{
  "n_layer": 10,
  "d_model": 256,
  "n_head": 2,
  "n_kv_head": 1,
  "head_dim": 128,
  "d_mlp": 768,
  "vocab_size": 4389,
  "activation": "squared_relu",
  "norm": "layernorm",
  "norm_place": "pre",
  "norm_eps": 1e-06,
  "positions": "rope",
  "rope_base": 10000.0,
  "rope_fraction": 0.5,
  "qk_norm": true,
  "attn_scale": 0.098,
  "bias": "none",
  "tie_embeddings": "early",
  "parallel_block": true,
  "extras": ["local attention windows", "shifted keys", "a norm on each head", "value embeddings", "hashed n-gram embeddings", "a smear gate", "an embedding shortcut", "learned residual scales", "capped logits"],
  "init": "uniform",
  "init_std_qkv": 0.038,
  "init_std_o": 0.038,
  "init_std_up": 0.038,
  "init_std_down": 0.0,
  "optimizer": "adamw",
  "lr": 0.00226,
  "beta1": 0.95,
  "beta2": 0.98,
  "weight_decay": 0.13,
  "lr_head": 0.0201,
  "grad_clip": 1.0,
  "warmup_steps": 245,
  "schedule": "wsd",
  "decay_fraction": 0.901,
  "decay_shape": "linear",
  "final_lr_fraction": 0.0,
  "batch_tokens": 32768,
  "seq_len": 384,
  "doc_mask": true,
  "train_tokens": 153900000,
  "steps": 4697,
  "dataset": "wikipedia_en"
}
Each number is 200 + 40 x the weight over the matrix's rms, rounded and kept within 0 to 999. Layers, rows and columns count from 0.

# q: layer 2 attention query, 256x256, rms 0.061, rows 112-120,239-247, columns 0-255
# k: layer 2 attention key, 128x256, rms 0.0547, rows 111-119, columns 0-255
q239,193,203,137,191,125,188,166,207,218,207,224,208,208,222,191,169,233,221,215,223,210,199,209,204,276,230,180,252,298,227,158,136,216,253,242,227,197,260,263,233,257,194,174,205,228,89,162,260,151,210,245,148,257,195,157,152,191,196,168,285,126,214,231,161,129,286,289,187,185,130,220,157,191,188,115,226,235,247,217,246,156,195,239,250,176,175,168,211,176,210,263,233,226,213,228,179,215,192,248,185,168,148,217,213,201,234,166,182,182,183,211,205,297,277,138,158,234,142,199,177,118,199,229,161,182,169,203,179,221,184,176,224,167,191,157,153,139,186,216,160,300,257,188,156,229,185,171,136,223,230,205,160,182,256,209,171,229,186,227,221,195,210,213,266,271,121,219,272,174,249,202,262,238,112,130,111,241,252,236,278,182,234,238,169,165,221,237,146,228,268,92,263,126,218,217,224,285,254,197,182,183,221,195,186,223,258,225,193,175,157,140,227,151,211,184,168,154,225,265,192,207,232,129,202,161,178,173,179,276,222,164,201,212,167,216,152,197,128,194,178,176,195,191,162,166,170,203,232,173,164,120,237,172,191,176,284
k111,184,209,174,189,238,231,222,200,224,203,261,171,148,196,145,151,218,250,225,240,160,240,207,189,186,235,183,226,214,158,217,245,167,179,204,197,225,187,237,146,225,170,224,220,216,173,218,283,237,240,264,240,204,265,209,201,268,146,171,169,211,216,178,187,159,164,279,139,217,251,185,170,122,202,190,185,174,221,231,159,207,209,195,144,200,215,213,134,200,157,202,209,213,279,238,235,251,181,189,200,102,136,141,201,202,177,172,187,186,300,262,245,231,193,138,250,165,185,180,270,188,169,235,257,143,257,176,157,192,216,220,249,117,205,168,169,118,257,185,251,196,232,149,184,170,227,156,148,199,176,198,156,207,226,170,247,153,200,190,225,149,160,233,166,239,265,221,147,233,107,142,202,150,214,276,194,164,238,223,221,136,176,209,116,216,237,156,146,200,229,210,267,201,217,158,240,269,201,267,201,206,173,187,229,240,177,257,227,190,192,175,235,229,246,218,191,166,199,148,155,242,207,169,210,140,154,129,170,208,251,248,260,227,284,193,251,209,248,141,157,141,206,185,158,161,220,171,152,204,139,163,171,213,285,295,282
q112,269,214,146,267,246,262,167,124,234,187,157,199,195,169,209,259,241,193,232,147,244,192,223,221,231,236,200,220,215,212,204,138,188,210,207,195,156,209,189,243,155,160,285,222,176,215,129,152,282,215,192,208,180,225,276,203,166,188,253,200,178,141,213,178,251,180,176,198,150,221,227,170,199,208,230,209,205,213,207,126,236,258,211,190,191,256,222,270,220,213,189,222,222,229,188,164,189,245,201,201,180,224,211,181,171,207,183,223,170,158,216,234,192,183,304,159,231,146,177,171,259,167,225,191,142,228,195,246,154,169,170,165,135,218,206,219,187,163,196,213,224,195,187,173,165,164,176,227,160,160,213,167,168,157,289,151,204,194,241,225,174,217,277,157,176,183,213,156,223,220,189,196,186,252,178,179,169,191,232,217,195,251,180,159,167,250,246,231,227,225,233,192,267,160,175,186,195,279,208,236,201,231,193,195,215,98,201,174,149,150,201,197,228,176,131,209,264,180,136,230,171,163,235,208,211,207,196,226,133,268,219,227,176,193,208,146,225,223,233,167,249,191,232,209,213,195,203,224,202,212,214,197,161,211,248,143
q240,191,300,164,147,256,295,279,230,286,225,231,189,187,177,131,170,253,196,182,187,144,235,189,166,209,182,203,230,231,179,163,140,190,193,253,193,217,103,221,224,143,111,256,206,124,200,190,193,213,255,173,281,61,170,231,255,175,139,201,215,200,176,231,129,290,228,250,237,217,249,178,185,163,219,274,234,235,158,164,218,241,180,265,245,248,231,202,188,212,265,215,203,220,189,230,211,265,172,174,253,223,247,293,164,155,216,259,209,207,146,127,185,154,168,300,214,253,148,178,103,226,150,162,201,80,198,173,281,139,254,261,221,225,262,209,198,215,214,177,237,257,195,150,189,143,219,226,179,228,132,186,241,200,184,233,213,164,212,233,207,160,153,197,224,236,188,153,169,164,197,158,180,195,226,191,208,177,226,191,221,190,223,201,168,236,188,174,166,200,182,265,140,254,219,225,147,209,126,200,165,223,188,198,178,227,167,114,224,171,245,178,180,152,184,218,249,268,152,215,145,259,179,239,182,183,222,226,276,202,135,165,211,161,251,252,184,169,244,225,153,196,163,195,190,197,140,284,150,170,265,246,230,247,258,227,95
k112,172,256,254,202,176,216,193,271,209,238,259,206,161,222,155,185,159,218,179,161,236,269,212,179,170,201,201,204,201,158,242,248,196,134,143,156,204,143,178,151,245,136,208,207,139,283,214,197,189,259,141,216,182,217,125,261,314,213,189,151,242,227,122,165,159,137,200,209,237,146,199,224,217,268,190,156,164,201,189,213,145,189,196,162,151,211,155,151,218,169,207,157,181,189,210,239,217,163,160,244,257,225,203,148,187,254,189,158,248,234,123,173,193,206,160,183,172,186,171,231,193,228,194,210,225,235,159,181,199,278,188,175,142,163,193,202,315,189,275,151,226,204,235,235,218,214,198,195,199,187,143,188,226,184,216,159,208,216,181,218,205,186,152,197,198,175,158,277,176,152,266,150,227,200,179,183,146,137,218,182,181,197,153,239,195,181,185,202,272,211,250,256,195,243,239,186,188,173,173,148,208,195,221,163,259,269,177,197,226,242,185,220,185,226,239,286,149,210,180,244,194,234,227,190,202,206,230,186,187,171,190,173,189,270,171,204,240,177,170,216,231,199,195,156,178,211,193,200,176,220,124,145,225,212,231,235
q113,215,171,160,292,207,235,174,194,155,203,213,154,117,151,263,225,218,160,154,252,152,171,184,220,164,230,195,239,208,220,266,150,272,177,205,219,164,209,180,164,196,126,218,212,191,167,147,174,238,142,205,216,205,213,229,213,200,180,193,192,177,167,206,261,284,182,180,158,179,212,204,202,153,166,228,218,191,206,172,222,181,193,202,143,143,227,236,161,180,152,191,161,251,268,205,156,154,182,134,272,159,180,243,228,168,162,175,236,191,167,206,165,238,96,289,204,215,249,175,239,208,211,218,178,181,239,172,147,168,158,177,152,176,204,211,187,198,186,211,279,197,157,214,154,258,199,229,251,230,245,238,222,144,199,253,259,218,205,165,206,133,142,231,127,189,214,148,133,200,229,176,186,202,251,216,245,181,181,221,155,230,240,210,203,243,271,211,178,218,178,202,248,229,193,194,204,197,206,184,220,208,198,195,212,227,160,243,150,98,205,180,189,246,75,157,206,198,206,179,237,211,183,212,167,185,153,208,165,172,263,180,172,183,220,170,226,191,222,277,225,268,225,171,215,249,201,163,164,214,219,220,211,160,197,199,226
q241,185,199,145,165,159,216,283,296,185,236,156,198,177,133,121,185,306,267,201,241,259,199,192,158,150,213,203,215,231,165,197,224,183,179,187,174,243,185,246,203,221,105,196,172,203,192,212,164,254,179,188,201,183,140,221,188,257,199,185,220,221,249,210,183,203,248,217,175,256,132,203,202,189,111,198,295,261,179,208,203,164,240,261,236,222,185,223,213,185,230,189,193,213,228,249,227,211,167,268,252,183,145,188,168,181,181,295,229,228,186,235,207,249,201,246,222,228,157,137,198,216,195,219,165,127,198,203,234,209,272,241,171,218,311,162,181,164,154,197,219,283,250,196,160,134,166,216,157,208,136,187,227,255,209,166,205,251,155,155,219,160,155,159,193,194,170,76,155,227,226,168,202,167,226,157,170,244,244,239,260,184,220,180,168,203,215,242,174,217,205,154,237,232,207,216,171,211,243,180,206,179,160,202,211,220,200,122,244,198,235,240,201,222,168,93,201,183,206,236,160,271,232,174,226,182,186,213,173,217,231,154,230,156,158,271,221,169,229,262,124,184,130,189,173,161,233,198,178,176,205,184,234,187,119,222,227
k113,193,188,195,221,135,217,199,203,226,206,208,216,247,203,165,198,211,213,196,141,204,205,248,206,227,183,220,166,215,204,247,204,201,123,156,213,198,162,279,238,164,139,143,203,239,275,245,185,220,247,158,187,265,187,183,185,219,206,169,188,202,190,184,143,103,173,183,121,184,180,209,157,282,289,183,181,239,222,201,186,199,208,228,181,162,212,205,232,222,221,225,214,235,221,199,269,209,148,268,232,162,213,148,152,233,262,173,138,215,227,263,236,161,160,223,152,185,142,218,157,203,174,244,161,244,244,185,281,211,207,194,217,179,221,199,178,241,261,186,196,251,169,210,217,138,217,117,196,174,145,146,225,248,197,261,180,218,200,212,195,191,288,150,278,217,231,222,191,185,167,167,246,227,143,246,121,184,195,158,244,160,158,210,169,175,205,204,221,205,251,210,245,272,196,208,234,208,232,240,255,183,222,229,154,221,247,189,194,222,161,208,203,116,260,230,271,160,208,219,168,165,197,189,177,168,211,204,203,183,167,249,168,235,248,169,169,197,158,209,240,235,224,204,172,99,132,234,187,171,211,164,202,227,245,165,188
q114,198,144,162,224,180,158,206,120,175,224,151,241,260,221,275,205,183,249,245,204,226,213,233,189,166,146,172,190,207,209,164,205,231,221,195,246,214,189,173,188,252,203,251,237,232,263,223,165,166,189,206,241,211,179,181,181,212,195,223,220,219,203,241,226,264,151,257,253,208,186,241,215,168,204,227,124,188,176,255,144,186,143,234,193,207,209,166,165,191,169,226,201,149,248,197,192,196,235,186,166,183,199,172,46,272,152,145,170,203,200,192,237,233,206,193,160,201,155,177,224,196,206,229,169,187,176,177,176,229,200,268,184,146,234,196,176,206,243,237,209,157,209,222,212,167,158,166,251,180,223,202,156,298,167,198,173,243,190,199,229,164,196,168,173,197,238,225,163,180,192,174,271,156,261,238,177,184,246,244,187,175,184,121,184,153,260,236,194,170,232,162,226,263,158,207,211,208,255,232,169,170,188,181,154,178,205,209,205,161,185,211,225,196,200,204,204,197,179,213,213,221,186,182,235,189,196,217,128,220,170,219,201,189,189,225,259,219,205,190,196,242,232,211,195,251,201,139,271,237,252,189,211,256,196,219,163
q242,202,243,214,190,129,261,191,214,173,290,266,158,210,151,208,157,235,197,166,228,227,145,214,159,248,229,243,260,164,259,183,131,192,169,256,208,205,147,254,198,311,200,210,215,158,159,214,202,180,180,214,192,139,207,178,227,285,162,185,96,188,253,204,113,176,225,319,153,200,150,190,177,115,264,222,196,215,210,234,150,180,192,218,231,262,189,124,212,240,238,216,211,216,191,246,145,240,241,234,195,145,245,163,163,202,243,283,180,224,237,144,213,165,268,200,176,288,130,180,181,234,145,169,206,112,157,207,237,188,226,252,264,173,212,217,167,243,208,219,201,187,175,174,200,228,217,160,180,214,285,208,228,264,201,184,122,178,199,254,238,194,236,174,251,213,195,180,173,178,230,196,214,173,243,169,210,130,154,234,275,174,298,176,191,150,225,253,284,229,229,192,138,124,201,200,189,154,220,241,128,158,138,194,142,231,215,189,215,228,177,182,180,192,242,174,146,195,246,254,278,230,233,196,214,171,225,165,190,211,231,112,158,197,245,258,226,173,190,173,192,174,175,202,157,169,148,200,136,129,133,128,195,197,258,266,191
k114,217,239,190,144,286,214,228,228,227,202,141,171,204,153,160,181,229,212,179,228,272,191,206,214,202,217,186,169,248,177,192,186,144,147,170,161,241,223,192,250,159,146,254,220,187,190,160,183,205,203,232,164,201,197,194,229,253,217,158,169,199,240,172,200,184,220,237,207,207,178,207,223,260,141,183,187,213,231,156,190,195,207,118,161,176,164,192,192,251,217,200,208,276,221,259,283,223,240,168,176,151,212,244,223,133,184,270,196,263,232,181,211,240,225,86,309,187,171,226,214,185,206,211,290,187,182,204,194,185,118,214,182,194,197,182,191,162,212,224,187,230,207,178,258,202,193,121,189,228,204,178,191,199,176,166,185,143,187,190,155,251,229,200,170,183,199,206,123,286,187,205,207,191,176,163,182,234,167,201,194,212,251,245,190,210,204,163,215,211,226,217,226,146,218,175,184,225,157,271,174,196,233,165,163,287,230,187,208,199,237,188,223,135,194,206,154,132,226,180,232,223,227,189,171,203,173,186,191,204,192,214,182,238,260,254,230,274,237,233,200,219,245,193,147,125,211,201,152,191,156,216,212,161,223,176,168
q115,218,208,214,239,236,170,183,195,160,253,255,187,276,220,175,240,184,251,171,158,186,138,222,202,271,262,189,168,188,241,198,248,132,194,200,195,214,271,216,236,246,229,180,251,193,266,204,177,187,246,215,126,207,252,143,195,207,253,253,128,227,213,275,189,190,232,191,203,150,255,225,269,131,263,199,226,209,238,159,209,209,134,180,164,204,238,147,173,174,207,143,251,202,207,200,129,157,151,224,243,190,190,192,148,168,295,202,216,229,162,176,133,191,256,150,221,179,205,184,214,245,234,201,255,258,184,200,201,180,196,197,194,227,147,157,162,155,163,179,191,211,206,194,188,229,191,228,228,212,211,179,182,249,206,152,193,231,173,188,179,168,219,141,213,248,266,182,224,203,151,217,217,164,146,253,75,171,219,204,187,228,76,213,154,210,187,199,235,194,190,259,192,199,235,225,224,202,152,157,161,188,263,261,181,174,154,242,217,245,146,224,185,191,238,241,203,165,304,223,196,233,263,163,163,229,244,214,182,194,201,229,224,259,137,180,188,170,170,174,171,109,166,190,181,210,183,202,257,150,234,253,198,162,204,162,157
q243,203,220,166,147,161,200,120,168,179,191,128,169,294,185,200,140,200,228,109,213,196,203,243,206,254,140,226,243,241,212,245,162,140,228,243,207,219,186,213,190,297,170,149,207,301,194,188,216,177,134,255,211,206,204,150,223,76,170,244,222,161,241,101,141,174,163,235,140,126,189,163,225,214,287,147,117,208,218,209,223,226,265,192,216,194,203,182,276,235,258,257,268,176,228,258,223,259,211,232,179,150,177,274,221,205,204,134,167,195,245,210,235,260,190,214,202,292,142,199,161,208,129,311,244,231,251,228,233,185,137,249,228,235,158,194,164,221,195,185,178,252,203,148,178,221,239,184,171,206,294,180,176,216,214,243,128,224,266,242,264,229,154,184,308,190,210,193,237,117,166,111,218,207,212,91,201,190,180,221,234,125,165,169,239,151,287,169,228,243,159,131,203,113,274,115,91,250,227,199,288,126,140,233,200,187,221,220,199,211,187,203,192,152,190,206,248,171,176,277,257,189,227,141,205,184,187,168,158,267,145,152,107,231,164,226,235,196,119,135,176,156,160,185,209,269,189,179,165,161,183,137,289,209,280,156,147
k115,228,222,204,213,192,255,207,153,244,181,203,208,142,235,182,145,240,131,160,226,222,210,176,237,170,191,166,267,171,154,189,238,186,217,171,203,181,161,173,150,169,268,201,134,217,178,216,215,202,156,272,206,143,218,154,177,258,229,181,216,161,177,204,184,188,215,174,140,208,131,250,152,245,212,158,197,230,194,194,213,210,252,235,253,206,157,235,208,232,251,133,195,118,242,240,256,232,206,185,241,221,174,183,201,210,143,251,190,190,251,205,233,210,186,222,198,224,176,230,221,190,143,246,138,166,241,234,240,197,244,219,208,260,204,237,179,219,214,196,228,243,184,265,176,176,209,166,205,201,186,186,276,160,248,144,137,261,182,234,163,233,145,212,224,193,174,173,193,173,205,103,224,222,210,241,223,173,208,197,244,191,279,196,214,158,243,183,213,210,166,238,239,199,263,168,170,279,243,185,253,196,107,178,244,201,210,164,178,225,267,140,169,137,240,179,163,227,193,191,203,290,166,171,200,177,145,215,232,219,182,236,200,187,220,241,195,170,189,149,204,182,224,179,207,245,196,229,151,166,177,73,242,170,171,243,226
q116,227,230,222,141,185,178,186,228,229,237,250,181,197,210,156,141,129,212,230,217,245,186,169,172,243,190,223,208,125,234,192,185,215,152,197,264,278,161,241,207,237,186,205,245,232,212,198,241,177,225,240,220,187,186,194,188,199,180,205,258,197,215,161,248,168,235,192,137,210,200,169,210,194,229,237,165,212,149,174,280,231,141,169,196,240,133,231,188,291,232,163,171,179,201,199,233,161,222,262,137,179,219,161,245,193,228,204,170,191,249,146,209,238,232,185,214,146,144,189,224,183,217,235,158,260,232,208,217,223,182,197,184,196,127,214,233,192,213,200,243,165,203,222,223,244,221,254,191,130,261,180,201,199,217,231,146,222,195,213,162,232,151,155,199,166,171,188,195,194,203,226,207,270,184,218,159,254,221,228,233,200,232,190,246,180,188,191,263,187,212,231,140,185,209,239,231,231,213,225,207,126,198,250,195,169,252,206,185,195,172,216,185,205,217,180,232,178,217,200,221,193,233,140,239,163,172,135,226,183,100,195,208,223,189,131,214,216,142,153,185,165,221,252,211,200,190,200,138,148,192,194,258,195,227,181,193
q244,182,207,199,226,209,175,141,178,165,220,230,240,273,191,187,227,144,209,169,243,253,205,197,202,193,244,205,163,149,165,154,163,156,215,200,184,229,147,186,227,146,205,226,214,238,298,146,242,218,196,202,191,214,236,224,253,179,175,145,185,103,216,234,236,220,138,132,190,213,152,181,250,207,211,242,121,99,194,207,246,219,233,233,167,131,165,121,200,222,212,218,196,187,153,124,223,213,234,196,156,159,250,231,276,134,207,240,134,190,200,259,166,174,235,197,218,231,159,256,218,224,192,145,173,306,237,211,236,189,163,216,194,184,127,172,209,228,246,139,223,215,163,199,241,233,189,139,216,124,272,187,201,178,159,159,202,240,169,179,124,255,187,142,221,220,166,283,177,139,191,184,196,259,190,246,199,155,182,247,172,213,176,197,222,138,212,165,302,197,186,208,205,170,281,170,207,174,259,277,241,171,205,234,191,187,208,256,150,253,225,242,215,219,210,157,164,196,197,206,268,212,199,222,227,214,237,204,264,139,233,218,240,330,168,181,257,246,158,164,299,184,193,168,183,232,216,191,164,230,197,253,216,161,287,114,146
k116,184,228,124,159,217,235,179,174,134,155,181,229,159,105,213,275,259,245,202,253,159,160,254,175,211,154,252,211,199,175,199,198,170,204,190,151,171,236,191,158,217,216,197,186,193,182,212,147,198,205,176,234,270,282,185,126,147,196,214,175,228,295,237,168,235,223,190,280,207,233,236,228,176,136,219,201,161,193,225,136,211,185,162,214,202,230,186,218,81,144,230,225,255,170,227,221,224,243,166,192,144,245,251,173,227,208,220,232,213,217,227,207,226,191,197,224,280,280,206,156,166,211,199,212,159,165,164,174,232,230,189,170,185,232,239,151,202,196,180,236,239,221,180,161,207,216,198,157,215,232,199,171,193,235,148,245,193,229,190,249,213,234,189,177,194,226,179,150,185,210,150,180,166,226,216,184,174,248,207,174,158,143,255,280,197,248,153,253,197,174,183,235,179,235,135,204,198,217,155,210,217,224,193,186,162,146,117,141,179,214,216,219,208,189,174,174,207,199,204,217,198,175,235,177,214,206,222,216,258,263,198,274,246,208,220,215,228,212,163,236,189,185,156,221,243,276,181,217,263,182,251,201,215,169,221,162
q117,245,268,189,145,210,192,156,213,254,228,210,205,148,186,243,226,171,230,160,239,186,177,221,192,199,216,202,166,213,185,224,157,219,183,161,169,179,243,253,198,237,206,178,158,216,188,270,181,232,210,210,243,163,169,172,154,205,274,177,212,162,182,247,191,244,213,205,191,201,208,211,152,203,160,167,134,171,180,187,178,179,256,182,187,238,170,179,209,267,206,208,182,285,233,199,144,253,256,127,278,213,220,212,205,214,186,208,182,203,201,207,200,207,208,153,173,214,219,265,213,149,243,189,194,121,224,180,205,206,216,245,191,148,151,235,196,172,194,188,213,158,141,180,215,224,200,251,165,191,198,130,189,304,186,204,192,223,172,169,182,201,208,218,237,163,198,221,159,167,157,205,253,210,199,167,190,187,187,185,171,198,234,212,241,251,175,218,165,186,229,193,210,188,229,143,190,172,167,255,214,208,174,171,203,173,223,176,190,159,166,174,198,189,188,240,217,143,223,243,220,208,215,201,216,242,224,172,228,199,213,245,232,157,268,144,193,210,232,193,205,214,254,126,215,170,134,176,210,194,112,200,187,222,247,189,156
q245,210,163,175,198,205,215,132,258,165,158,181,256,219,196,212,207,130,261,188,192,183,171,176,217,275,172,227,218,184,204,234,117,179,148,194,203,177,188,210,213,306,267,196,204,226,148,168,131,210,225,218,223,253,190,200,205,207,221,189,206,138,236,216,175,192,218,209,178,138,128,231,193,182,171,170,150,177,219,249,245,125,220,232,240,149,225,175,207,207,191,197,196,179,199,121,194,219,254,214,218,181,176,173,241,148,155,159,167,207,219,162,162,243,222,195,215,212,224,251,232,184,216,209,166,189,109,185,208,241,187,193,177,172,219,183,166,190,197,166,211,210,160,160,207,155,190,215,160,222,240,161,188,263,213,267,210,266,155,206,214,172,200,180,281,194,209,193,241,149,254,235,259,276,162,236,176,132,143,194,160,208,220,225,130,225,246,237,262,263,229,163,239,175,241,199,172,199,163,166,237,220,199,221,220,216,221,195,168,208,157,214,204,188,177,211,278,164,162,203,235,156,165,142,226,222,182,169,173,203,240,195,165,200,222,200,226,174,268,222,228,199,238,138,199,178,220,169,152,179,176,83,208,163,233,188,222
k117,197,196,185,166,215,173,249,186,163,158,223,201,230,205,218,176,227,212,244,215,188,260,234,170,203,194,184,265,206,183,180,112,205,208,249,183,264,184,169,233,145,179,171,237,226,178,211,192,182,204,284,220,169,242,143,272,186,156,154,218,205,196,197,217,173,185,265,221,216,228,184,199,154,146,248,214,205,189,213,155,168,188,195,255,164,191,210,210,218,197,253,212,187,165,199,156,154,174,211,157,189,233,264,224,171,264,205,189,172,247,207,201,181,204,229,187,199,193,196,189,168,202,229,250,213,151,185,185,173,144,195,223,164,208,190,277,184,252,203,247,295,222,162,231,225,249,154,200,227,197,191,220,113,232,169,210,208,210,229,204,147,151,139,195,213,231,230,216,185,221,178,179,193,172,204,209,189,150,236,152,133,138,154,127,239,188,158,210,152,203,251,215,177,181,258,192,160,167,205,198,179,225,123,152,146,174,197,218,197,222,160,186,249,240,167,164,190,207,171,207,207,204,202,185,173,190,132,166,181,202,244,198,209,133,180,193,221,207,222,185,206,246,203,193,141,216,222,189,192,184,230,241,240,184,162,226
q118,182,206,191,214,182,173,173,213,203,236,194,227,243,199,240,183,147,173,225,171,155,204,242,185,164,232,176,205,209,186,163,101,226,173,166,218,191,183,258,182,243,223,210,184,252,269,255,139,168,193,179,220,150,204,178,180,197,158,209,232,205,201,255,143,188,146,248,214,191,158,244,188,242,200,172,139,224,190,222,205,175,190,200,144,215,217,201,228,234,211,187,219,256,248,228,201,193,254,178,273,194,195,158,177,188,222,252,164,236,199,177,192,233,184,176,149,202,202,197,178,209,181,232,216,112,194,212,206,201,158,230,199,178,157,147,179,190,188,250,248,101,163,162,221,201,178,163,168,179,207,230,195,201,227,146,229,209,181,174,318,182,252,171,242,197,230,227,186,211,176,169,226,239,116,194,207,204,266,241,177,197,145,260,205,168,240,184,140,214,240,258,219,119,210,204,166,255,146,248,224,206,172,204,183,203,206,225,198,235,193,193,206,220,234,156,154,210,219,257,195,194,204,239,257,202,186,193,180,243,205,255,235,247,256,179,197,195,215,157,216,229,164,172,184,146,144,273,224,165,178,202,155,220,179,236,156
q246,176,175,281,158,207,186,135,213,206,174,167,228,212,220,193,147,106,198,139,184,175,193,184,229,301,165,254,221,212,301,221,98,137,86,275,247,162,209,197,208,259,259,183,213,242,124,161,225,236,164,250,176,191,212,182,207,190,192,208,199,167,182,212,208,169,202,213,191,173,191,168,180,191,255,191,141,243,214,184,184,194,212,155,224,85,213,192,214,151,198,206,230,155,173,196,203,265,221,235,208,160,167,239,260,237,221,210,150,219,175,157,144,226,173,209,288,221,179,228,159,267,192,234,252,220,102,213,192,220,180,167,237,182,163,189,118,199,173,203,192,260,220,145,209,232,222,222,130,182,226,171,204,167,232,256,168,256,254,250,208,246,187,178,279,165,236,208,226,195,157,195,227,244,117,228,245,155,150,197,195,198,216,162,169,240,248,229,178,283,225,169,194,139,250,169,139,235,199,167,240,199,232,233,251,202,247,207,135,210,144,232,231,139,164,193,252,126,187,260,197,182,191,129,196,181,217,185,170,203,232,207,170,223,215,192,221,231,166,164,218,171,243,166,196,165,189,177,222,121,189,137,201,241,208,163,204
k118,209,206,175,110,226,210,199,137,228,147,211,190,162,196,178,178,244,216,208,267,224,196,182,185,196,240,181,212,133,202,218,168,216,216,195,149,209,241,213,220,184,267,221,149,217,176,295,231,168,165,256,183,199,223,242,255,164,200,182,237,160,203,203,257,184,218,226,189,181,260,165,216,188,151,190,225,207,209,156,201,208,209,219,202,218,220,191,207,227,169,183,178,141,209,207,262,170,170,175,133,230,212,296,221,199,201,181,255,138,264,208,217,141,170,157,231,155,148,229,244,150,196,167,285,161,115,201,180,224,198,145,234,246,214,284,161,210,272,236,240,229,204,180,248,275,215,240,222,260,243,159,162,155,217,154,182,240,209,218,152,199,112,215,92,215,190,210,215,220,209,241,197,206,229,223,227,225,120,184,227,158,241,214,183,199,191,190,238,197,160,212,198,207,159,203,205,196,218,169,183,221,187,185,210,197,110,166,166,205,183,157,215,221,150,191,232,188,158,201,248,242,174,167,162,232,178,199,214,192,193,233,203,176,158,217,254,219,232,190,131,143,255,177,157,195,249,125,168,239,209,119,229,196,254,174,191
q119,205,230,215,181,192,210,253,205,242,189,187,198,146,190,134,150,183,242,213,147,243,199,176,197,224,219,235,176,225,197,208,196,198,220,160,187,223,182,153,218,240,219,176,232,246,179,202,212,186,214,206,204,180,178,201,205,167,192,194,196,232,181,164,222,135,200,166,212,228,173,157,201,190,195,200,260,234,218,216,204,212,165,228,232,228,204,225,183,184,223,225,161,168,157,225,284,202,209,190,129,186,202,198,196,194,241,217,157,205,177,203,252,205,205,203,240,193,199,160,208,188,218,187,234,217,191,194,175,186,249,176,181,161,165,215,258,238,207,209,192,244,238,221,184,202,220,164,183,207,204,170,204,199,215,201,194,180,196,145,211,191,250,165,183,149,189,175,237,215,210,229,162,230,202,167,191,221,202,206,184,177,208,118,258,173,140,204,237,223,183,284,194,161,169,210,200,163,250,228,167,200,231,204,225,232,220,131,218,235,188,247,181,178,260,254,216,193,179,203,164,174,215,201,197,196,181,193,198,174,153,174,217,201,166,202,182,192,181,189,152,133,185,250,190,219,228,229,197,226,190,224,227,169,174,127,220
q247,191,174,208,198,179,200,225,118,157,208,203,172,244,297,252,292,191,133,276,198,154,226,185,194,179,284,153,229,151,184,202,262,245,305,198,173,227,180,160,167,162,161,192,225,202,219,196,227,182,199,196,220,199,190,213,179,178,203,206,157,260,235,199,221,143,205,164,214,237,280,223,198,167,196,187,190,216,176,155,222,237,201,212,160,237,143,221,156,151,171,191,125,226,167,194,200,160,164,172,185,204,183,212,145,219,235,208,264,202,177,206,226,172,252,176,210,187,192,193,271,166,235,193,205,180,294,185,138,196,232,142,182,224,166,199,202,194,254,199,171,193,263,199,203,182,200,227,245,247,132,240,202,140,141,207,248,181,237,172,215,179,209,188,167,189,247,258,207,254,187,218,146,162,190,244,151,231,251,246,148,216,193,193,246,193,139,234,172,191,178,306,209,211,230,245,303,217,158,243,166,155,230,189,216,216,188,205,270,198,255,205,162,219,217,275,158,270,195,97,203,158,169,245,210,163,188,185,227,219,188,210,195,157,139,181,153,198,230,208,249,182,243,201,204,229,180,261,208,236,227,253,87,252,196,198,138
k119,172,158,221,161,195,200,181,197,205,174,258,248,241,213,251,190,167,224,217,216,200,139,203,196,220,142,190,196,227,215,129,184,158,229,216,208,196,236,158,238,162,264,134,175,225,231,147,231,225,200,182,170,227,171,156,202,160,222,175,208,160,162,150,212,265,240,135,286,232,208,152,231,161,193,217,197,117,193,163,167,206,241,190,212,209,162,168,172,213,170,243,240,217,178,143,158,216,241,247,180,195,260,209,187,177,135,248,190,164,162,245,192,291,260,184,209,167,220,228,206,270,159,183,169,261,158,230,249,153,229,221,219,253,180,201,240,182,152,257,144,150,247,225,178,156,168,182,141,212,183,220,145,199,205,164,213,236,176,225,150,263,247,211,206,205,164,163,210,182,226,195,172,179,182,209,208,174,173,215,203,183,213,251,255,203,232,193,187,168,204,99,148,235,200,228,219,271,183,162,208,234,142,203,198,192,232,235,146,187,204,198,246,182,179,187,166,223,165,189,202,170,187,186,169,221,193,163,164,237,197,137,160,156,203,214,184,219,181,181,186,204,242,219,193,157,239,234,193,225,187,246,176,270,151,261,205
q120,250,204,195,224,268,196,158,241,186,260,222,150,209,217,228,185,174,187,180,209,169,171,200,188,155,170,146,211,209,192,231,227,172,204,187,218,166,153,175,267,144,190,197,209,192,177,260,173,154,205,194,220,201,211,241,198,198,248,227,171,251,226,261,184,198,221,144,243,203,246,220,251,229,167,151,225,193,222,166,210,209,210,156,228,155,229,274,173,184,234,191,189,205,246,209,218,208,203,251,118,193,158,262,270,192,235,187,181,190,251,248,186,222,178,167,223,172,280,191,230,214,215,181,241,180,234,175,172,172,290,167,148,159,235,211,230,222,179,210,205,220,190,189,161,189,213,282,239,189,169,170,191,255,193,213,213,217,171,201,192,175,232,208,203,147,180,122,150,197,156,222,250,212,157,172,117,167,199,226,141,191,227,194,229,229,204,140,128,214,208,231,166,219,206,226,272,204,147,202,211,213,225,217,187,203,187,216,189,218,162,169,172,239,188,219,192,155,199,209,179,233,172,160,201,223,270,168,130,178,241,162,186,175,206,185,220,138,189,133,242,184,228,202,207,220,246,149,173,216,184,189,195,203,239,162,193